python train.py --hidden_size=320 --num_attention_heads=4 --norm_eps=1e-05 --positions="learned" --bias="all" --init="normal" --init_std_up=0.0413 --init_std_down=0.0413 --schedule="wsd" --decay_shape="linear" --final_lr_fraction=0.0 --batch_tokens=65536 --max_seq_len=256 --doc_mask=false --max_steps=8249
Each number is 500 + 40 x the weight over its row's rms, rounded and kept within 0 to 999. Layers, rows and columns count from 0. Numbers have three digits each. The size before them is the row's rms in percent of the matrix's.

# up: layer 4 MLP up, 1280x320, rms 0.0413, rows 908-977, columns 40-79
# down: layer 4 MLP down (transposed), 1280x320, rms 0.0412, rows 908-977, columns 40-79
up908 108:597475480522461566516489458612510493445529442538507521541504413501539498517472516487500503440444476480524573537483505473
down908 105:516479491439456466561491486473518572494539537464442479463548512456496533481477450506473577532468475487488468465552582452
up909 107:495476479504515524537495465501534446458485490436461549497537547474462517503484458509519465521506501519511486450481573487
down909 097:490531525476501462499523467562482488540503472423431522441469500555531472489498493431437479544537531525509467497510465530
up910 103:504504510500534564412486503494522509540455464423515536490412512563642514488536478503499423549538470525512501479532498498
down910 100:471489465498501436522456508542446461487491454572526519564548468469460534582465564466449573502592471485546527468600531526
up911 098:485495504554517465449508472520483518492488506468514501507566513493491473543434506565472415490480431445466457499515447483
down911 097:523476496509536497503471521533505517605519460526527474489514540513484478526489418470537489544479533477553549534476517511
up912 101:421484467487518520472390543507462537483484523564553551520478538446462449480509441530490472502458450472505563533475496516
down912 102:562461517474511452450498509445544450521493494518492497472455552542510550559463514559452464561510468534493485518562482466
up913 108:412517461526506488488565494540554538509435616449559490548494519478522474514490466458517484533537568529499439496559533548
down913 109:552500508433487483456455521501482554499492460472509482524524500503508558484486537563489454450510517496475477508498501499
up914 106:466464539537367494511461496510481479463500572489529491576499476557459474534483452515582493498507516525464535484501516466
down914 101:502508540451482507463498478527516435448522496539468521514473539559503512476480496449425505483414504436475507604539462480
up915 101:484526539490449496502474462481435535506410499491523477521516496474483553441541557516505529457532512482548544441407590505
down915 095:479521441566514576491553555584475524537541440541528484509500451457462479533438469438468492522456458458496518543535539544
up916 095:423478494524533454443476488487473496504432508529510472486509504505466510493481479496542444428495525515453520509568482530
down916 093:497499535540521531478493536496536517487511425494504485505496545514432475556454511557485526481473553449476478497590492513
up917 106:501485483431526509572526489492550543463538520461503503511469509495473506511529468452477500517465525486523460468496564490
down917 110:466510542494410515480520440548406498570555532437434546486468472506512552516475433501458518483507472490523569530430490548
up918 090:550538498453403526516455534410562498562450501431446488549484508507520506432546466433491498462430514466533423485526535524
down918 094:456537474492520491502552527536515487474523527453456512510576535493537494517481494513519481569501530428448461401495389496
up919 099:450449473560538445475512424585520459495514437482517493582448536525478504564463497482506502497477514539496498525553460443
down919 093:508400484581479548507428477510481558522504536443518533532513458517527436407468546550575531488490527522505550546494514456
up920 099:508589560486438564561525466514504537498513464524533511477562545514518562561565489437457481543549464493476488530521467577
down920 090:461460435526554444476430490535436469476424527396428498527465493498479494479438501551526525531474528513463485442497556420
up921 102:500492466544535463559514467459510580461437468489518430463534483539457533439611452528485573498457505540506538474472462467
down921 096:479417553496523447465517459459498515457500528494417519529508484460584392524448531533583523533530499460524503489477479547
up922 096:495572483518413508473557477511564416438525589430486444460523454514525495477438518476551506468507474504391495486468444513
down922 094:460516491474478577444506506551535505521443560509492507519501492512429505564440448534547422472478457486543447459524558547
up923 103:513500429559582486426529566499571557531484535411493497586487491527478528546502455488497459551443449486466489480482473538
down923 108:521544620484453514504443457505479514553500478514442536481525551498590481532548550512545574539527527456571526497553561541
up924 092:506477452475534557520427553504452510497474533472553447512488540473514555412556469483603536502492591490503447517599542517
down924 107:462467514481525402472542413437507514473572487483504519538548492543466534550546453543505473461566472498517586513528472495
up925 098:516516466515494524515461469511547479482492509504496494548417483484496444482458529483529495469564527484420483525505491485
down925 099:567552448464420512433592576515519464482519455434501549520567509476473531526516459458545503541433427466512505525491482543
up926 094:573424513572391422504492515551477414507451482414506518507525543549505422547535480549495530484500443485463420528457503553
down926 092:488542482494557449475494489526566558444475442541534422465480529457523484505435541503497506488547476514433497431539544557
up927 095:468510502515465459520554516529486512528501480569539469500473516511517472402470486501495498545493552511438475542520451574
down927 099:539482522504466492539533423493515488459480526475505537492545417520558559526467525551522498519499549480568459490455527489
up928 102:457464386421523568503559499451501393384505468442538478564485444497516456528488505528463497547524515509564538453560582509
down928 098:528530513499527525511523498582542528584497440519524521569495470522511431519538430506541526555459390474541544516497440466
up929 100:465528533505449522495482510586473404522523493581555513444413531509500463555528484469522447541509428493457514456513508494
down929 104:477511537504486483490440491474506509493558501481499572427558513459447522557504477528453434422449528539522534578579492497
up930 100:520466503474479505510501545495566512511598476485491577472444454463538517497503421458446496501568468473540516511458548469
down930 104:447545510445521460528494498512433573450502533580523396535494395563546574487433540566446515492472512529439503481552531486
up931 101:488416461542461476434533565555561476539566464522528476521561483494533502471483550529548441487469512386458528543577513536
down931 099:518423542464477541487579473446520524375553494468448518515489510506501571546550446448496481537468510493533519473436499488
up932 103:405512462418477569545535511537576496480566580547481446509445435432526476502579475507474547451530493506434497496536484581
down932 101:553463440422558517525421488486474506527497503414569441476524473488515604509455456557522453510468456488507494484522520522
up933 102:507474445521484486517398455505436483508505513529519523497427458493479477491531401541510485539493550538458540490518524552
down933 109:395495527451473459603489545444563465502483549427527568511489506560556454524525529462522498524469493478438466525510506530
up934 096:474502474573463564494508524474530475490527476541514455532534527548495514485565455497442518458554487544510424473499560456
down934 100:543506487474449521546451461483509511552430515543479496459471474513512462452557518496516482553426495447560518424424525576
up935 101:466482536476543494456513481503523529498424474545544452502451509580564412544474471492549512540551574516444499513506541399
down935 106:552459528530484440533398484477556574482457536391423534478515503499539593516468507558488539586550504490501463424428473515
up936 096:498470501487503514506507418492464510575549479503478407540470537378523557521497446426492494506467508519493452561491456512
down936 098:419442537555555478496506449548490494487485442506502464483504514550528504556462471460492500449549438529459574456504516495
up937 094:496406498458501547532523467454567433473509487534465538524509537531455536506522496526467500526429449572489448520508471529
down937 092:472481478502508464500483550515531547490514487468522494474467504464511489524482404436548523538549472481512537535522488481
up938 100:509520543504486492426545462469528577486554463513469517507580491474461484495547502522474461520528468501471598439506443496
down938 102:519522486538533489563437505511466425545512520519412531468450568537492444463454487492504451493498484482539516469567567473
up939 105:541530508506409500465472465465491442536531521471455519482472475519544488514532472460456418506491489490538567484511501542
down939 106:488450445481544481529538640515496542584542518489567471564444514539396464481537550521480474473500450514495557520449595599
up940 101:512480554546552487521478528541464502550486514473505496434497489503508452515485471502568502462531491433549461538529504590
down940 109:449470533492467480515575505434519460544506486530546450508485585575469487477495482508528416493473555501508597495518492571
up941 097:382413520504543554481454556481533508536489456477497490524470493526609474523491486403503490509462493493528575502531440503
down941 098:536522519516456539571520567480454506467452565513542500535432494524535432428564509514518504510564475521468437549525488500
up942 106:437566476482453539495566452456523499503518540460477528521613466434496470551487465491530486496444428439574511531464488513
down942 098:467472555523566485528444517501562509546433553492455561455480492581479579508489505499482484437499550454508524501540469451
up943 097:494522440485509536584557428492476498470559492526418444536419499420427540570561469542461543539497558483462500597481489540
down943 097:475520588511478504501500513510493403461484516492521469534421464499490449459479511490485541526493475418526426470431508529
up944 101:430473476531548452484539587528446496527550476546528460540487490519532547507514472439545464497535503524420437422544500566
down944 112:498462489548497457525531432488553513502515452568556468578535494588556528506582541478387491467453505512473519542442497458
up945 105:447531485551485482528539466473464441574513466467602459472425491502556494506498442509487475518485473528435577529418450406
down945 103:464436468481512603518532570510478448529535443561479454554489503468472504505512453446520486473462507578538576557566534513
up946 097:537578583419488474537593526544524493436454463476503478508437515488511506512498561478536479531477496534470538581516480509
down946 100:521450498528485537409579460482481514563473547523492473441585549507487475489540472516513592475459572536520529432423507500
up947 095:387536497558501535600430523557538496561533527493450428472497501489546451526514473502460522493524428581574488525506554541
down947 092:493487555520506509478554547489569512581477576568522538505448521453477473548525572513495486542424541483532405490509473558
up948 100:524516478444508526533431551557537429494569509561533525463469510492480517534541490566556505531497524519548474503505472456
down948 097:566435511500523524446485475508473480499508414442463452503564482505505522557530589439481467432448501454453580460497492472
up949 095:524462564510452481505467541513559464537435483517555531374512469535465513492470497535510509528492520489519423535459527481
down949 095:596475505535498458483615512477484518469550512475507488467448525490553483529478477511508475451530418545542484578492541488
up950 103:499468558484466523519481508528531447460494514446471533494463441500452483554499497503492512466604465500487511469573488423
down950 102:543459464472529533526495507542449483505456503555555477559516505482561549519437497490493447579561474504513513536474484553
up951 099:473554438520547445475478525554471506508487508589540519522488415541504452455552429498526469545474439481614482597544549496
down951 095:530447493542492470522532461458490558590559575497467501491436535475481471475498549477501480491509526473478485395473604513
up952 097:491393490495570500534528576496519500498448490564470493513466544466495504461491476525483508480521509444469521576516573488
down952 090:477613528581419505441501507503451581536409568508444533541492537523464479505500510501554456488511483511499506467529476537
up953 101:458505485477412527447524492465517486560543475512521498494477505489498588510518547440526489539544418530501499485470551531
down953 090:528492545517542540536507510561507539559557495536510516513524472516501415433508457533487491504493451465549532498554419448
up954 101:480478449542472552480480448605515508482458455477432430531458574462483501477453495450540465481555441477478574468493476498
down954 107:532506571479600423518533520469497419556556513468565483598460464496521491470585517493428488480450545501470413486520544450
up955 097:635521455520502649519482520402571476501564498488448456521535542503472524509489442516475423461488500522499479485477448563
down955 096:521518505468494425484432530569538510513487451506577463580483470478519536513549490502497511512452473490533556505503515432
up956 095:521516513507461506553476420483506522540526498534567495468517548478462509539524495507520439567544481522468548556497537417
down956 100:481524507546530495500565527506472452502424479464451513496522479526502459512498460465479483460419461488488420553501490552
up957 100:527459454508454425536516513574482501471425456539483488506450457558523531583493536502518532461538473505437543434485532495
down957 094:477456514512491527476552498472541496520514505514488476404515500455488491481528528482468480510520539516582433471474518531
up958 100:462470552447539537479519518477460482494518483531440531510481545486534497556527472499543511451462540525511411495401481512
down958 100:559571486533552498498479527534516559516545573459497508518474551533482481464508523518524508480482415547503520548490473544
up959 094:417476503529512468494434512560465534457455472509481529473496509488564472556518470423506508492543485497521507483510434574
down959 090:564532527513493555478517486532512472527539513481502505513505511607453466402525490523498470497509416468516478560514539417
up960 090:461507423596510473469547469503468523551487515459482479503505519457511525476479454515540494509499502543535516557509548607
down960 092:573426528470505548472584541479545567410475508564472521514518501513483499522523519417531537456493517551502492530517508522
up961 092:482524569485511514487558534531537565487511513516558489534428546467465470474518434411437499539500474488452463412530525513
down961 097:506428475500534456456488476484471449473534499486453498480504519500538630532515532570483520444537498480517544565477505540
up962 098:450562536543534503492485453515523540454420480430560445546525475442485528534532514433516578503565543504442470479506480523
down962 103:515487464475495554525520495445553506520521474464449491539535518517545475567495508511542443593440485400508493466518516486
up963 099:566538453531540500456548517493415502464481397506469559417567483465503481559497523517581509534510425544588488548484422522
down963 101:495536478465457466490497558530565454524479530506468522486581445525552473438547477492484510411454473429581470497459444478
up964 107:480503515492473546542547520526460501537524468483487493523377448470486466579504502506593457511520506567480514511574464498
down964 110:505557554501555482484539501529470489477561452581477408486576482520476560483532511500541485479439528528531525492371470532
up965 100:506491468480574459544513503467433555515491498484502426488501476543492450500434494546436476409451476471556508563508524562
down965 096:544511445497436487432436497442506444510402474490467567517467501547547565447549506485548551470472484524490502471456489461
up966 095:532495496496494460509539482519562543389510475498473511514520463539491459503559497516515486523548450470478497534428583516
down966 096:492494537494519544514489505450519420578505471509503486462492552501466506537495551448502481467468472502555585427590421481
up967 099:517480517491501519454497487510503409540524520533545548453489559503543506497481521522505420511576512455497424472556460482
down967 101:533514510534447522478511443509498507437474559472537498495601402442441467553488486514489549510481530523547609473460480490
up968 097:468453488519491563504497524486505440495476522503419465540488491474523582527497489551516488576551428423498508466522463551
down968 095:479532498446490529522539479570471425510420511461545493460446470533483503449539483486462459475484492560462529552571535493
up969 108:480595501546438480487543524514471464438508453456531435524465498563464493540513501512494452472524549495498484468504457488
down969 113:494440465563453515560495492554514459509421479483494476445434542454551510501563504531493521491449507513505548494509564529
up970 100:487466491502499438519394579502446434478450470494459491484476443468490537558447458454532547592581462489552451538506428478
down970 103:460459496486443536490602470408484530520498489530498473481420475552429439488523614490524471536398478455424525474514430513
up971 097:460500513580559551516451541511476451570506540459531508528542538451528510533489523462488477484508576532475549516570531504
down971 094:469434469475466500535496534471520535428463490477388558571485471520466538476523481588504493506530549502561485478457641514
up972 102:476543494506459501585479518482503570530520572445467464527477454494514537529551558427501494424514554550497493564514530522
down972 098:447489565517490513510478521576471540476483448470550497465548449469456407515458525522437499536451454464502487486464461495
up973 100:539536486506474570507446464593549485408501514468511377537501515484504486479439486533501519444498506481518424538519588502
down973 100:470579544456496508461525482508517502494446437508409488462480499541522495502561507432482518531523490587498491468501484531
up974 098:452481495493519506519461499485459541454466474439474441584443506508486510524498485525517463529523556525490498510494594572
down974 103:511512486471501516514437445492513521561535535403532571489497414586539497561519455457513525478533465531488512498417524464
up975 100:462589515426472532501505525594516483546555518543488492530561521467567514541523486524486484564492467517429524486468509518
down975 104:537338496526487464441501519503522524460432533540489494478436487533530501469556549525458540489445515449537509499550546516
up976 086:525525508475591518486479497588486525502489536471529466551466537441477489462490506470473554469501486434526534525504447461
down976 091:499492430538465467438472465451472472466472497529487504483555469486450470507466487504488542542470516527465568410519528451
up977 099:469522521565539542537496437398485467485501515462499536522467466505579506554482554438501452462538448518499556540442518455
down977 108:463523499549575489485543544484550466547501550559514429503516484544513455481477469463542513536488540436479518504498532482